config.toml
n_kv_head = 2
head_dim = 32
d_mlp = 704
vocab_size = 2048
activation = "swiglu"
norm = "rmsnorm"
qk_norm = false
bias = "none"
init = "normal"
beta1 = 0.95
Each number is 500 + 50 x the weight over its row's rms, rounded and kept within 0 to 999. Layers, rows and columns count from 0. Numbers have three digits each. The size before them is the row's rms in percent of the matrix's.

# layer 2 MLP gate, 704x256, rms 0.0789, rows 689-703, columns 0-63
100:516493546506577442524549490540525499531463492475474481482507498559498559417478495461544515535482550520525548537440494486511495435439479487507514603453486480467575398482423469520477453516553500
080:569316542488490447355479507446459410511518602501505528527564491511531486497328387461502542458571503521542502499559525515568542522449424560464479519503498425444435536437509483478514570550520576
081:508506455474554483589438572558532516446486449535408559507485520542509501418371488417427498457513490575472353479544411509469470460467478491577442453479430562527461462475397419531510480506476589
107:523476498480500502416493552488544533460472506448567444489495589473481543572544470500436491475346536466418503512505427507520399458529456417524527547520518490519569566505594594499478462523617511
074:525512547503494500531480522524522486493459477408514365417442569504532465586502498469525528456523566489433542548528607542508490493552443583591562576489470559617519385486477509502513505527582447
103:548518533500468478495454428522551534420523446468513468537403516467474490466455460454489457419433492536539374454464505592571503413534475517481525479551497498626547504546455467483523493552522498
090:512507456527502524518490488531500516506498457503503510469441490410472504522513466539508510547508499440544582452451557480519552524477489455442490442523382519543462516513502485455451524567470547
081:577477530556491518578591484512539491466498501583490495549503560466549418507507571614415517374482571665546484424463488465519494475539577561576462453493413458613473473476475507524538563588497472
098:594411568537501522610548486547532512615553418566486447465465493581466476466464507488607513435479480537534504520440538411518563486444448495532532481485475629465537486608557531434471365457479469
093:503544492480582512458485522510512619456554522541513429480470353542458458523467524423449488512522424560546380484486432484490525538491487500593480578480445602493542460630530511499502518524479508
108:537504444603460516517474491444488467506532489491433522501563544396481527573477585473536571473529487529566510472468467491572456567450551509423498457577447577566521436606494452504553519465464542
094:461500422467553473435544399460607442546492517430374411493576431555550468371534438472516516514430456439648542557506425526530487379554469545459502472503535528512497544460578462483481446506440504
111:429427509484441495413557511546487544470579506485569522483519534583462516513514478486445511489474477538494438521547508636522499453487527514510518512497443467511577452449538669516432557372513484
104:491478415574557495520577357515504478523512499549516518522518428452465541413514386534489523539464408586500509612483492624467500515469491511464474514449531473535522550512446539532509504475574505
097:522493436477484477522502556504520521578525516576498474482508441499535595353554556568485513539472421374529349511528503420421426510513525598533517494554624513500492548484462564558501450512506544